python train.py --n_layer=12 --d_model=160 --n_head=5 --n_kv_head=5 --head_dim=32 --d_mlp=640 --vocab_size=4096 --activation="tanh_gelu" --norm="layernorm" --norm_place="pre" --norm_eps=1e-06 --positions="rope" --rope_base=10000.0 --rope_fraction=1.0 --qk_norm=false --attn_scale=0.177 --bias="all" --tie_embeddings=true --parallel_block=false --extras=["capped logits"] --init="uniform" --init_std_qkv=0.0534 --init_std_o=0.0 --init_std_up=0.0534 --init_std_down=0.0 --optimizer="adamw" --lr=0.00127 --beta1=0.9 --beta2=0.98 --weight_decay=0.043 --lr_head=0.00511 --grad_clip=2.0 --warmup_steps=403 --schedule="wsd" --decay_fraction=0.879 --decay_shape="linear" --final_lr_fraction=0.0 --batch_tokens=8192 --seq_len=768 --doc_mask=true --train_tokens=115100000 --steps=14051 --dataset="wikipedia_en"
Each number is 200 + 40 x the weight over its row's rms, rounded and kept within 0 to 999. Layers, rows and columns count from 0. The size before them is the row's rms in percent of the matrix's.

# layer 9 MLP up, 640x160, rms 0.107, rows 44-150, columns 96-127
101,156,165,247,126,189,258,243,176,204,180,163,157,237,221,225,245,205,172,193,150,209,205,145,197,273,169,190,187,201,261,214,192
095,200,217,210,204,249,220,207,159,220,216,221,169,202,132,222,209,352,212,200,239,192,229,174,177,142,214,129,172,181,181,188,172
100,152,217,221,193,210,155,251,168,200,190,255,130,169,186,244,153,135,220,265,210,165,193,181,278,193,201,146,212,280,186,185,168
128,250,217,183,261,213,171,240,120,113,130,240,214,223,221,186,192,195,265,155,171,226,183,185,216,164,190,194,199,256,113,137,181
095,172,219,193,201,133,171,233,197,238,215,261,219,139,176,213,246,196,211,183,165,175,220,176,282,176,249,149,209,213,182,197,207
112,109,209,201,190,126,158,227,154,146,269,148,226,167,174,134,195,189,214,213,209,180,182,109,226,223,177,226,290,179,242,218,241
074,169,224,178,191,196,184,188,194,182,240,152,196,244,208,232,317,221,229,147,184,189,290,164,209,174,219,207,149,207,188,253,244
075,156,254,136,241,217,195,172,185,228,170,146,206,214,211,223,207,242,185,173,232,264,193,188,195,237,196,247,179,207,139,328,179
106,199,200,171,225,237,156,209,151,185,178,172,235,210,156,234,203,179,203,168,201,214,187,241,212,149,127,109,243,235,152,250,184
107,198,110,210,188,158,194,146,194,205,167,258,185,126,202,147,235,216,274,242,209,154,256,229,257,236,186,227,254,171,137,231,152
078,192,226,170,202,291,204,211,173,159,190,134,203,242,225,269,281,196,225,200,202,152,225,199,208,176,226,240,111,122,176,209,200
085,138,245,158,241,93,237,143,149,160,215,239,165,217,222,192,298,277,240,268,183,175,162,201,230,187,176,164,156,157,170,165,209
113,99,162,240,201,167,199,283,239,156,132,191,151,207,169,191,289,265,191,206,193,152,271,167,221,185,191,257,188,185,171,244,156
099,223,102,170,206,110,174,191,179,237,223,187,174,120,233,255,175,189,244,169,151,206,193,232,180,183,257,186,256,216,123,224,237
099,203,153,250,183,249,215,199,154,238,189,176,114,167,181,273,134,227,232,219,214,204,257,174,342,152,183,241,151,204,243,182,176
080,187,248,169,153,216,194,214,164,190,183,146,179,236,168,216,215,221,205,225,156,232,203,204,157,220,341,236,186,197,174,172,216
095,224,200,140,219,195,220,169,213,203,196,215,147,282,300,191,193,268,202,218,204,269,159,165,199,219,238,217,221,170,158,215,255
106,192,245,196,263,160,205,168,220,200,238,224,177,221,205,223,182,219,239,268,229,199,206,209,218,239,190,163,95,172,218,276,180
077,207,204,200,147,216,131,158,216,185,240,228,210,201,225,235,252,170,260,176,196,139,219,201,273,199,254,195,175,237,233,96,166
107,176,132,261,176,195,175,259,132,95,159,240,278,247,233,144,224,186,197,249,182,189,257,221,198,253,202,192,240,244,210,224,240
120,126,223,134,167,116,212,202,185,164,158,158,149,188,231,155,186,200,236,229,143,265,228,203,176,250,176,230,260,182,198,206,170
088,210,193,194,243,172,147,230,107,161,205,160,188,237,162,244,223,144,293,212,183,208,189,194,133,219,230,191,163,180,217,171,160
106,207,208,168,217,205,163,220,151,235,238,171,178,222,258,221,230,198,230,241,197,240,222,225,198,175,194,196,255,185,152,228,220
096,233,214,170,205,188,231,143,168,188,265,110,259,226,134,242,226,175,216,238,152,176,158,113,215,180,206,178,150,263,152,257,248
105,133,153,169,243,191,247,173,179,172,243,187,219,254,233,221,243,222,178,197,216,186,111,197,228,187,234,142,244,149,170,261,209
101,122,224,154,109,205,204,287,225,161,214,174,180,256,205,139,290,234,248,199,148,249,209,103,139,227,222,219,167,143,152,237,172
107,266,126,195,154,216,245,281,192,173,93,259,221,198,145,177,178,165,222,281,210,195,234,180,204,220,191,172,231,222,182,258,164
077,260,256,228,248,168,211,212,187,192,168,245,164,254,174,168,169,236,217,251,209,229,136,237,179,232,227,227,176,243,173,197,170
116,163,166,198,178,209,196,191,165,182,93,187,171,144,158,184,226,153,230,294,172,218,177,121,293,178,228,176,211,218,252,296,135
088,200,215,189,152,271,269,225,154,215,219,138,151,138,152,190,144,178,188,172,219,251,183,164,280,180,233,175,232,228,181,232,214
106,217,224,201,208,246,146,225,221,172,201,185,197,221,193,252,158,273,175,274,204,204,209,192,215,233,202,192,183,219,232,228,219
106,167,207,209,212,240,238,168,164,230,254,237,123,146,281,234,211,264,298,209,258,188,159,181,211,162,202,164,160,243,227,161,132
115,151,147,198,222,186,224,229,149,131,89,267,181,252,169,211,226,224,272,195,144,193,187,157,167,234,234,102,245,193,183,223,198
086,201,220,151,180,246,212,303,171,136,178,245,188,252,181,227,166,261,204,192,245,254,179,286,185,255,183,185,215,274,147,206,129
108,208,147,209,191,184,222,202,183,215,239,202,164,212,189,197,161,169,255,240,209,248,209,155,213,224,145,232,180,194,161,224,203
095,155,205,189,220,208,174,230,238,125,247,271,213,187,244,110,174,156,179,268,155,270,193,127,183,247,136,240,139,245,210,167,171
114,195,164,174,177,194,173,192,197,229,192,230,196,169,193,238,231,251,272,211,227,159,185,180,268,199,199,225,160,160,206,152,112
112,206,222,139,200,187,146,210,228,221,188,181,194,200,165,158,171,233,242,187,182,288,154,236,214,176,215,186,163,307,179,170,139
115,188,189,158,227,198,175,215,186,200,201,162,154,172,237,155,179,204,168,163,170,237,273,223,175,203,174,173,168,137,169,269,142
104,216,233,203,163,201,186,249,186,210,241,209,186,158,259,151,200,223,206,294,217,187,246,217,264,180,259,223,232,158,259,173,157
107,232,227,116,170,228,159,311,143,175,172,190,150,226,238,224,189,198,147,250,220,270,238,225,212,176,172,122,205,242,191,221,181
107,201,225,153,146,130,198,206,181,211,245,156,159,184,234,217,219,222,241,163,255,186,216,141,264,240,218,172,211,181,246,247,204
096,198,174,124,127,185,167,212,187,113,158,145,189,246,185,171,199,220,231,229,142,208,203,202,178,216,238,174,185,211,248,249,171
104,226,165,205,231,181,243,210,191,192,209,190,115,221,222,145,166,253,207,235,199,201,210,106,161,226,171,196,158,190,156,220,141
108,180,198,128,165,220,184,228,225,176,216,206,168,191,276,210,208,245,227,275,147,207,142,179,265,226,227,129,225,269,189,175,168
113,208,163,206,165,224,179,183,160,192,278,187,224,227,183,221,235,284,224,181,140,252,229,209,193,247,298,188,234,268,128,187,166
096,226,202,213,216,270,263,189,148,216,121,192,203,149,260,161,192,201,174,234,147,137,164,201,206,277,206,157,177,244,230,156,104
080,210,289,223,226,187,153,219,156,281,216,156,183,184,234,140,212,230,220,182,178,149,239,168,166,201,175,180,119,160,168,252,195
110,230,193,120,215,232,156,188,165,251,204,174,175,220,268,248,136,218,291,208,176,178,202,131,185,173,229,163,260,172,170,216,173
075,210,148,194,190,98,260,281,206,221,191,245,178,205,154,274,259,199,173,220,200,280,211,146,213,189,203,100,218,148,244,262,208
104,159,143,175,156,209,180,186,212,174,142,125,229,199,247,163,177,194,276,275,194,251,248,222,190,247,163,186,170,182,117,267,185
094,244,230,174,172,234,145,258,172,262,230,173,201,242,271,158,170,217,212,217,210,210,229,199,207,182,203,117,199,160,180,183,243
077,204,242,247,182,128,232,270,201,209,172,235,121,109,224,170,138,296,202,227,155,216,112,161,193,197,157,200,227,205,164,206,109
111,202,243,166,177,234,234,237,178,167,216,197,205,217,193,132,177,232,196,252,186,163,257,199,176,240,240,162,121,202,212,221,160
113,211,196,223,200,200,260,245,220,168,162,197,141,253,196,211,207,200,201,200,152,179,228,263,218,232,203,218,246,128,156,139,187
095,144,251,188,148,250,230,249,207,187,120,235,200,287,181,232,186,304,230,230,176,225,232,246,188,176,193,147,158,230,219,191,158
123,248,140,142,142,262,225,216,208,163,212,169,144,219,228,174,184,183,257,285,238,206,205,230,213,288,234,183,197,200,161,216,244
097,162,100,174,198,168,194,234,189,217,110,185,194,176,216,186,244,182,242,249,244,240,211,226,155,255,263,207,237,163,177,208,189
075,118,172,164,175,188,148,230,182,86,205,186,203,227,129,282,204,179,208,228,225,199,289,193,211,178,255,173,221,166,183,218,221
105,216,159,151,192,150,249,231,204,197,233,114,209,131,215,216,230,238,170,173,215,201,243,124,183,214,170,223,185,188,172,244,114
073,264,186,216,261,176,240,297,178,263,193,247,106,251,105,177,189,211,244,272,239,255,191,188,200,222,267,192,142,116,198,183,180
102,147,145,165,218,260,180,178,188,141,167,172,173,254,193,213,199,187,194,223,228,265,133,240,250,246,231,150,215,160,222,216,236
085,200,184,242,142,276,244,186,195,257,196,252,168,176,160,198,180,235,215,205,196,219,119,265,230,161,207,159,196,140,148,141,177
101,145,268,268,152,174,189,205,190,186,190,210,147,230,210,175,154,174,171,236,193,133,204,177,210,262,202,161,186,240,166,236,242
108,180,229,184,165,230,171,162,154,142,221,188,184,175,239,177,177,172,162,145,242,240,197,171,292,225,192,128,170,207,126,221,128
100,93,187,200,165,255,261,170,196,220,195,197,118,188,148,212,212,215,198,179,213,192,210,120,284,182,227,180,170,160,231,169,166
116,200,203,166,171,154,232,192,211,158,186,215,155,207,188,169,270,233,204,217,184,200,210,108,223,244,170,198,217,229,253,167,220
125,179,177,260,205,258,246,216,225,152,210,190,146,259,161,203,270,180,169,143,122,161,258,188,133,267,178,218,180,201,233,199,168
105,151,69,186,237,245,311,187,219,136,122,172,205,231,198,205,203,265,200,197,165,214,162,157,158,277,203,179,229,238,100,164,137
101,214,90,203,230,179,219,151,160,227,170,230,209,209,172,193,251,275,229,201,203,225,240,109,273,248,220,199,134,240,197,159,264
119,232,160,187,191,177,160,209,121,132,209,241,171,167,215,163,207,229,204,186,204,170,217,132,158,162,243,213,289,190,216,220,119
090,157,198,206,268,158,196,222,229,134,200,186,179,226,260,219,196,217,249,207,151,182,165,217,204,221,155,195,178,143,99,152,162
105,214,211,187,229,134,230,254,141,172,180,149,162,203,225,188,163,218,126,250,204,240,231,238,175,225,244,177,273,194,171,181,150
089,112,228,171,258,155,261,299,206,244,139,226,101,203,196,156,212,226,234,223,205,153,210,159,224,180,227,158,163,153,160,165,187
108,234,177,200,199,131,189,204,180,161,202,113,198,192,140,244,225,224,199,250,148,179,299,160,185,267,229,189,230,200,223,250,226
095,199,229,210,214,224,244,273,189,186,161,244,251,235,171,247,214,188,207,197,158,179,200,185,227,292,213,200,194,196,201,178,222
080,243,256,223,196,244,228,251,195,276,151,167,160,219,210,133,147,251,215,189,194,268,174,198,189,231,144,246,147,231,204,184,155
079,220,145,123,181,202,153,196,223,181,207,145,172,221,155,276,277,158,215,239,248,177,319,174,232,147,310,204,188,252,241,240,182
089,184,175,195,204,188,179,172,183,163,186,146,187,300,158,252,187,154,147,198,222,197,205,183,240,199,155,203,218,264,170,222,186
105,211,221,272,221,220,247,273,163,175,240,162,202,187,170,189,171,169,259,296,194,220,158,173,166,212,190,192,186,175,167,156,130
086,245,209,174,238,178,136,229,187,227,242,203,179,214,172,179,202,294,188,245,218,138,175,185,149,184,230,197,174,121,141,156,182
126,155,162,153,142,210,195,228,130,171,159,207,191,259,231,150,226,215,163,196,171,211,236,125,218,212,167,165,206,196,213,184,183
088,253,163,172,203,135,239,202,170,161,131,200,233,276,156,280,250,204,237,232,219,210,212,195,231,163,166,220,191,261,167,258,173
085,259,212,207,195,136,216,262,178,235,266,234,129,187,177,212,237,227,159,209,243,226,189,170,208,177,150,164,194,216,222,231,76
113,201,190,192,252,268,216,248,197,183,127,201,170,254,247,202,195,228,176,257,216,214,249,108,243,226,130,164,222,268,189,204,173
074,197,174,196,116,169,213,260,195,199,249,186,133,200,215,212,144,192,149,169,191,234,224,187,233,213,161,157,174,244,143,244,185
091,148,193,208,197,140,217,193,223,261,162,149,246,180,214,282,211,255,227,136,215,257,163,107,261,186,262,192,265,213,204,196,219
107,210,222,178,214,193,154,179,110,141,210,234,238,282,215,158,171,248,192,250,170,231,203,167,229,147,165,140,190,237,252,254,159
103,211,111,186,251,176,153,201,174,239,174,197,210,220,209,131,135,265,261,166,172,173,193,143,291,238,212,185,247,172,233,213,158
081,186,205,207,271,127,222,214,177,230,214,187,143,179,190,209,175,215,196,190,149,171,225,172,200,253,181,214,190,151,175,283,150
094,178,225,199,188,253,192,248,189,129,226,196,235,213,308,182,160,209,242,161,179,171,249,241,262,213,220,189,275,191,203,190,168
107,241,186,193,121,229,182,234,177,218,131,230,163,219,208,230,201,233,204,218,184,205,174,144,233,197,212,209,176,216,180,188,87
093,178,222,146,166,182,125,177,209,195,217,155,242,209,245,145,227,231,254,214,195,234,233,224,191,195,190,215,186,233,169,187,156
100,216,198,98,179,137,147,242,160,184,243,197,259,207,214,180,247,198,202,273,255,178,195,231,219,230,138,150,204,205,222,226,219
110,133,224,182,149,141,207,219,176,198,170,136,160,211,268,133,221,245,182,243,210,212,183,217,201,175,141,201,247,175,208,152,224
073,174,122,182,232,199,269,254,177,220,197,147,192,213,151,235,212,168,184,197,199,272,189,193,211,182,280,104,151,248,198,193,159
095,144,165,184,113,273,181,212,193,179,149,170,209,240,258,153,216,191,222,196,193,239,153,238,223,182,219,187,257,192,181,204,244
075,211,210,175,198,279,212,191,211,225,204,187,231,178,180,235,255,226,199,162,199,200,178,156,175,189,322,185,162,233,278,73,212
097,207,168,218,169,169,255,240,231,180,219,119,209,197,141,147,202,136,232,209,122,137,245,184,247,168,154,171,163,147,144,186,217
111,196,152,218,122,209,202,196,176,225,158,169,159,203,143,199,272,192,247,314,154,226,231,183,222,211,287,228,152,227,213,220,180
114,179,136,233,166,190,225,253,204,136,208,258,152,238,141,144,237,243,215,226,237,220,279,145,130,239,189,205,229,237,109,199,152
104,171,183,178,173,232,234,207,184,242,213,172,173,224,231,212,185,191,244,236,229,230,218,125,223,194,166,149,288,163,232,202,249
115,171,168,238,227,144,209,183,209,203,174,214,136,203,240,204,265,190,215,267,267,199,235,158,206,265,156,172,183,198,169,216,85
092,201,152,197,201,233,188,207,159,246,192,133,228,223,195,209,164,200,144,185,114,289,124,201,161,231,178,203,176,240,160,203,215
111,165,201,143,157,172,233,258,217,183,166,101,159,164,154,253,189,198,175,226,134,217,169,183,235,220,241,215,195,195,221,204,226
106,171,225,237,94,219,189,269,211,208,216,216,262,253,177,205,186,169,266,217,214,193,222,268,188,145,254,114,243,240,184,198,219
077,109,215,160,214,187,174,205,185,151,226,189,174,153,234,146,227,230,227,176,168,167,194,190,224,215,188,182,203,155,223,259,214
# layer 9 MLP down (transposed), 640x160, rms 0.0944, rows 44-150, columns 96-127
098,217,184,213,130,295,214,161,318,194,212,207,194,265,172,190,177,220,185,175,168,250,224,212,139,247,233,256,189,247,194,284,248
096,169,189,207,271,183,152,215,208,210,315,287,264,185,104,251,139,162,137,171,203,213,193,235,168,222,194,155,145,261,242,184,212
101,140,210,236,162,239,230,204,186,239,236,197,228,159,230,169,243,249,217,166,208,219,212,256,220,203,212,290,204,124,204,195,180
154,209,212,266,229,189,245,184,199,156,125,183,137,175,143,189,190,191,217,178,193,215,149,199,232,239,189,150,247,145,172,213,213
088,246,176,185,215,229,333,184,94,243,164,147,216,221,143,243,184,182,205,211,197,238,171,228,120,247,131,231,263,150,207,168,245
112,188,153,204,195,224,152,199,206,171,201,280,210,201,219,260,153,263,275,202,222,180,176,197,218,260,228,241,160,202,208,227,241
073,218,149,236,234,218,238,206,183,210,250,268,264,156,177,111,176,166,238,255,207,193,204,188,198,213,147,279,239,208,98,201,228
072,149,151,214,168,229,178,183,125,194,85,233,166,159,170,147,125,226,216,197,222,157,166,189,212,177,173,170,264,249,210,169,245
102,191,226,170,175,186,191,183,287,251,163,192,214,224,120,174,160,220,237,180,257,182,252,197,184,222,236,203,236,188,212,179,179
101,160,223,155,148,219,179,198,261,192,225,274,165,179,116,183,184,109,231,222,149,166,177,229,173,181,205,249,115,177,185,291,242
076,220,173,219,188,209,124,192,183,171,218,247,237,165,197,144,151,250,206,192,200,174,181,224,217,250,172,235,252,231,154,122,249
077,249,250,174,201,179,271,208,188,212,274,178,258,181,275,226,197,124,175,219,239,139,227,186,190,153,157,126,190,226,226,205,273
096,239,209,209,160,199,194,234,480,211,222,159,149,246,212,213,227,176,191,202,163,227,165,170,187,202,269,301,210,181,234,207,197
104,210,217,219,213,218,258,232,144,208,138,207,218,156,188,199,200,174,183,242,174,191,170,190,223,256,207,145,297,212,143,230,181
105,176,188,164,189,138,206,226,176,172,216,188,244,238,253,187,244,222,219,174,128,193,246,315,89,213,247,253,243,177,176,184,232
079,234,155,152,219,192,139,205,227,195,235,269,180,110,232,121,271,196,202,237,201,167,144,229,133,214,201,220,210,190,233,205,198
091,118,268,290,277,247,261,228,196,269,248,198,261,190,137,212,163,115,158,227,213,141,166,146,271,149,184,182,230,221,166,170,174
102,233,236,122,279,288,186,239,126,179,199,178,238,248,233,165,218,271,120,69,194,179,220,260,155,306,153,146,213,202,192,176,264
079,264,192,218,161,188,150,127,98,201,241,225,246,160,251,177,105,209,174,182,225,216,244,192,207,136,150,205,259,191,193,216,264
109,220,184,135,213,220,254,192,146,278,167,225,138,184,235,173,230,214,199,209,171,192,198,268,222,158,201,188,176,200,199,192,267
131,163,167,201,229,260,168,162,167,161,155,237,201,255,159,159,194,221,239,183,199,182,179,215,206,178,143,193,189,210,172,245,204
092,199,151,247,133,200,195,179,264,194,170,204,188,105,153,254,243,201,96,204,257,210,250,229,191,199,187,236,129,200,205,210,257
113,214,184,245,242,248,115,203,198,186,225,170,170,155,184,219,173,181,180,168,198,162,200,155,246,264,172,84,178,241,190,288,185
097,189,187,269,227,116,166,254,156,229,95,222,131,188,185,244,226,176,228,218,144,251,200,251,259,155,159,234,281,166,241,158,271
103,174,169,205,207,221,186,244,217,273,142,163,246,174,114,284,152,169,170,199,209,175,230,224,194,247,189,182,243,137,203,178,225
092,201,222,225,201,204,237,209,379,203,199,150,119,205,236,251,209,182,203,190,218,217,188,203,169,214,236,257,176,216,209,202,118
108,175,188,223,242,171,161,186,144,251,215,155,227,217,226,243,169,164,209,241,242,132,296,196,116,165,169,189,202,248,209,159,137
072,178,141,226,183,239,198,194,174,152,248,186,234,189,209,147,205,197,187,175,197,214,175,155,292,217,187,190,207,197,131,161,189
115,244,139,188,222,229,151,174,211,216,252,189,252,223,254,160,184,289,252,200,162,166,200,177,197,129,204,183,232,156,183,156,182
090,166,198,159,236,201,170,195,363,194,172,195,215,165,209,232,199,136,170,176,280,150,206,148,121,152,119,274,138,195,219,181,230
097,225,178,183,196,227,247,190,386,192,153,206,160,185,281,197,193,221,218,185,170,212,188,181,141,143,215,247,211,209,169,215,239
104,239,245,236,214,249,146,212,118,182,287,232,227,167,221,214,160,172,197,271,198,191,215,216,239,222,205,232,144,233,208,282,233
117,251,162,241,230,191,137,220,151,239,222,188,187,169,178,268,265,130,129,183,200,178,214,184,233,84,161,156,166,193,193,151,211
084,249,159,258,247,236,180,151,158,206,162,199,242,163,210,242,165,164,267,230,208,158,182,264,145,167,234,162,189,237,290,251,225
103,153,292,288,220,186,201,155,304,152,212,241,126,204,152,210,233,228,182,221,222,151,152,234,171,204,170,194,230,180,186,220,198
089,213,255,235,180,188,252,212,301,201,229,137,204,228,230,241,159,236,286,157,141,215,216,176,133,169,220,205,188,218,293,267,167
124,244,215,164,208,212,145,240,78,208,235,173,196,153,251,211,179,215,245,256,227,199,226,206,168,204,189,237,215,180,180,211,172
117,179,196,166,187,196,224,219,156,224,184,215,250,156,222,235,209,290,298,128,163,240,160,240,122,245,175,218,224,181,179,176,149
112,263,152,162,271,194,199,225,167,200,222,187,158,199,292,228,235,229,228,280,223,218,202,174,205,198,214,159,147,199,220,182,227
109,173,158,184,183,206,178,229,157,163,142,193,163,186,222,179,212,214,180,237,283,141,265,165,254,211,206,143,226,219,208,212,138
105,142,126,172,186,144,239,226,318,210,167,142,209,227,159,222,148,201,176,179,245,202,250,252,197,243,238,286,292,105,248,210,219
113,210,217,262,259,117,125,207,158,268,130,181,230,210,187,266,216,139,216,229,158,201,237,219,245,189,206,226,187,144,185,225,238
097,179,228,254,154,216,207,190,93,184,201,256,140,220,108,228,226,165,154,191,148,178,228,235,177,243,207,262,217,187,179,171,201
103,125,212,221,205,186,169,215,164,191,197,237,192,134,156,175,234,124,129,240,190,184,173,202,247,273,216,155,230,226,175,244,272
098,245,223,185,221,207,172,193,268,254,220,159,314,159,164,239,152,189,208,125,247,168,206,186,167,157,208,262,196,174,193,170,238
112,187,144,224,224,244,188,248,98,193,219,208,243,236,255,189,161,240,218,220,161,233,209,218,208,191,157,148,236,118,218,184,214
100,205,152,199,267,185,175,169,182,125,277,245,224,199,228,226,180,224,228,180,230,153,192,281,237,268,144,241,186,191,193,211,159
085,220,137,215,166,169,216,218,230,242,165,246,220,235,252,170,136,143,195,173,220,217,219,311,204,197,101,125,277,244,174,169,219
114,229,226,180,179,153,233,222,250,215,232,179,152,213,285,186,265,204,284,196,148,159,173,247,235,143,147,149,180,178,136,196,206
074,259,204,245,229,222,149,163,196,223,159,184,231,224,219,121,153,219,192,250,243,168,199,233,250,207,182,167,248,206,189,157,204
161,145,186,168,222,194,234,185,23,239,175,185,253,193,210,227,199,286,239,196,183,221,266,221,242,142,192,102,216,206,175,180,217
086,171,225,215,225,154,238,204,232,256,174,149,148,268,173,164,222,160,172,226,187,264,164,192,207,200,211,176,167,220,176,148,104
081,243,161,240,209,213,168,145,96,259,142,233,256,203,200,164,153,181,240,241,178,192,145,232,191,221,243,191,220,207,198,241,291
106,207,175,162,208,258,244,207,146,289,291,167,252,189,182,321,129,160,158,194,203,256,288,208,259,161,134,201,177,185,286,180,253
104,201,226,88,204,261,215,207,353,187,77,177,211,168,112,230,193,188,187,161,133,215,202,196,191,142,175,203,171,184,215,200,198
090,205,176,142,250,185,173,175,281,153,182,231,230,146,234,190,238,165,146,228,217,179,220,186,281,128,158,245,128,244,224,244,160
124,248,192,253,201,216,236,118,124,181,189,192,193,177,199,199,186,256,204,150,253,210,227,213,206,208,135,80,136,234,221,204,229
096,192,215,213,214,213,178,207,236,255,211,137,134,236,179,245,186,231,153,132,237,201,222,197,180,163,215,263,195,207,192,188,264
075,259,183,256,207,212,242,150,173,215,227,220,222,231,174,138,149,176,163,235,287,220,176,186,155,239,110,256,217,211,178,188,197
098,260,204,197,169,235,124,262,253,224,245,133,176,121,204,234,192,203,249,211,170,211,153,179,182,197,153,171,158,193,272,216,265
092,193,160,199,218,187,161,120,228,213,215,243,262,184,234,96,158,200,179,269,201,192,144,220,229,171,194,122,283,255,168,186,227
105,245,254,243,238,167,270,221,171,181,149,269,207,196,183,193,215,233,227,163,100,117,152,265,307,205,218,148,220,223,174,219,220
086,224,207,244,222,251,181,198,260,273,246,151,146,237,201,257,131,189,157,143,210,140,190,199,159,223,171,197,145,195,262,223,156
104,261,229,193,198,199,140,228,108,213,196,189,217,181,291,245,205,181,249,231,173,169,160,178,198,168,211,163,288,142,251,203,188
104,183,207,225,178,158,288,199,260,224,188,213,252,208,242,240,151,187,122,207,182,201,177,212,225,215,211,233,239,98,159,204,230
097,253,203,256,245,163,187,119,130,170,187,228,204,190,267,185,217,145,192,188,227,193,172,223,158,170,202,233,215,211,178,250,139
125,238,221,282,140,119,260,165,282,181,246,253,225,187,253,218,199,166,185,234,202,207,155,214,314,172,247,308,154,190,227,145,194
107,223,211,221,220,182,250,280,520,138,187,163,205,222,183,209,227,199,210,221,158,243,197,167,169,175,263,278,193,213,185,203,204
105,197,191,218,270,271,241,210,246,193,177,283,152,240,193,256,120,262,216,157,217,215,214,262,199,277,196,257,216,175,224,166,194
093,207,213,229,184,161,158,176,166,162,207,168,187,240,162,199,136,223,141,283,175,204,140,225,135,205,267,212,236,195,308,239,125
125,181,247,164,253,270,247,238,183,218,158,212,258,193,228,135,259,157,313,170,167,189,253,187,248,255,195,213,258,258,235,143,144
090,189,225,185,292,183,179,204,371,182,241,229,264,251,194,181,230,231,182,194,314,213,190,200,140,176,215,223,145,207,186,155,254
111,258,232,209,178,208,273,155,151,197,207,231,140,193,143,134,195,177,228,198,138,198,175,231,138,198,128,184,206,214,210,126,177
089,173,174,233,187,181,214,222,336,241,210,142,176,261,131,241,251,199,204,120,176,201,244,114,156,187,209,65,228,226,193,172,219
109,194,198,169,215,264,97,192,170,160,222,264,217,182,171,213,128,215,219,214,245,168,197,215,190,166,138,200,207,196,187,257,246
090,152,263,151,246,222,140,188,166,232,247,197,161,264,196,193,150,176,165,212,274,149,170,185,180,100,145,171,185,253,181,256,231
085,231,193,203,162,173,196,219,162,225,249,171,221,116,179,216,174,193,237,191,207,134,187,264,150,241,188,127,316,253,180,175,207
080,224,209,192,202,206,189,155,200,266,187,189,276,174,171,184,214,133,226,185,183,209,209,182,222,269,173,237,253,238,217,158,228
085,214,214,129,171,189,149,177,232,222,211,229,256,211,258,168,99,261,247,152,192,164,179,214,190,130,209,219,253,234,218,231,231
098,227,111,164,177,181,244,178,217,203,264,152,171,239,185,186,235,300,256,229,228,176,200,62,229,165,213,236,161,227,171,130,218
085,158,162,206,150,217,152,244,231,257,195,171,147,156,240,192,172,190,215,187,245,253,166,185,175,255,201,227,190,196,238,91,222
161,136,188,196,147,293,155,214,134,177,170,229,202,158,236,201,142,267,172,232,160,201,228,194,203,178,193,148,193,197,197,173,208
091,181,227,152,164,223,197,230,159,170,220,208,210,173,195,171,202,134,163,198,198,261,248,202,119,242,167,207,276,137,187,222,130
078,194,164,202,190,128,212,193,190,245,208,199,198,246,230,253,180,166,204,215,142,164,251,157,161,195,145,145,175,187,182,238,196
114,212,134,183,174,163,157,248,172,222,239,172,261,229,112,197,166,226,191,198,255,186,175,113,151,140,183,179,228,270,167,258,261
077,216,143,184,203,193,194,168,299,174,246,228,308,135,183,156,135,205,256,185,216,237,219,167,277,214,233,258,219,206,187,189,248
087,188,233,208,190,221,210,192,144,126,179,184,131,197,215,216,156,137,140,194,256,177,241,142,230,176,243,181,155,158,194,185,188
114,221,202,262,206,201,224,210,223,195,228,160,237,117,122,224,189,175,282,190,253,120,190,138,119,152,171,201,266,184,179,166,168
103,172,185,168,187,203,203,206,130,181,223,195,223,276,244,154,167,197,209,256,197,208,199,237,163,217,176,302,149,160,176,171,186
076,232,170,185,159,252,185,185,195,197,230,253,296,187,266,98,149,218,191,208,257,240,165,194,226,179,185,201,257,238,168,158,204
087,263,268,231,162,216,227,155,219,190,228,148,286,153,204,220,106,217,187,197,222,146,221,203,181,226,205,248,221,162,217,272,267
109,194,247,176,164,157,288,279,272,194,175,218,210,177,198,189,152,177,198,187,221,219,236,194,213,113,171,247,167,229,231,140,106
093,230,212,232,203,260,157,225,223,183,113,190,172,208,237,283,154,241,194,193,169,261,236,190,193,207,177,129,197,202,194,184,244
099,233,253,181,238,159,227,191,219,199,94,184,168,202,141,202,248,197,146,178,157,212,149,178,164,181,247,272,166,156,267,203,177
118,206,243,177,140,250,150,178,176,189,129,204,256,134,214,174,209,189,256,209,189,163,221,252,160,245,175,221,220,149,237,183,212
077,271,108,189,157,244,144,184,130,232,147,268,192,142,207,200,184,227,237,207,234,244,148,250,160,234,155,206,296,269,202,136,191
091,281,218,208,217,182,211,229,104,168,187,208,235,118,156,203,179,231,262,190,179,185,192,222,228,182,291,177,124,179,208,249,165
088,259,136,200,220,242,147,149,132,207,194,210,237,153,198,153,113,213,181,224,222,234,185,220,195,212,174,170,276,234,156,164,226
100,166,261,191,226,184,162,189,237,200,231,207,137,136,214,150,200,219,163,155,280,205,203,205,209,140,197,187,156,183,287,159,155
126,272,174,167,202,265,145,192,78,194,202,172,206,128,200,207,163,236,217,224,188,236,188,161,208,216,166,214,179,146,286,272,192
111,203,200,227,191,228,211,264,385,185,328,200,179,257,257,195,229,149,131,205,201,155,138,216,255,231,184,253,164,220,203,200,192
097,172,165,253,258,182,220,200,161,216,172,171,192,184,233,126,192,220,153,183,205,209,181,204,234,188,226,284,227,170,185,203,199
115,162,193,202,222,191,184,114,199,172,221,211,181,133,267,235,230,191,179,220,213,190,153,188,159,235,181,184,235,168,224,170,196
095,268,207,151,233,203,195,191,94,133,167,158,244,104,190,203,189,248,176,255,200,166,137,192,252,178,134,127,192,192,225,230,159
114,139,114,163,115,157,185,191,250,249,234,266,195,198,233,152,248,189,140,252,204,216,224,200,244,189,198,210,197,113,195,190,181
109,211,172,279,163,171,204,105,136,199,267,213,218,142,158,182,241,202,243,225,246,195,194,171,88,199,197,155,229,150,202,245,219
075,244,191,233,241,213,182,158,126,214,167,218,258,238,140,157,125,147,180,226,286,185,200,177,213,236,172,124,258,233,199,233,237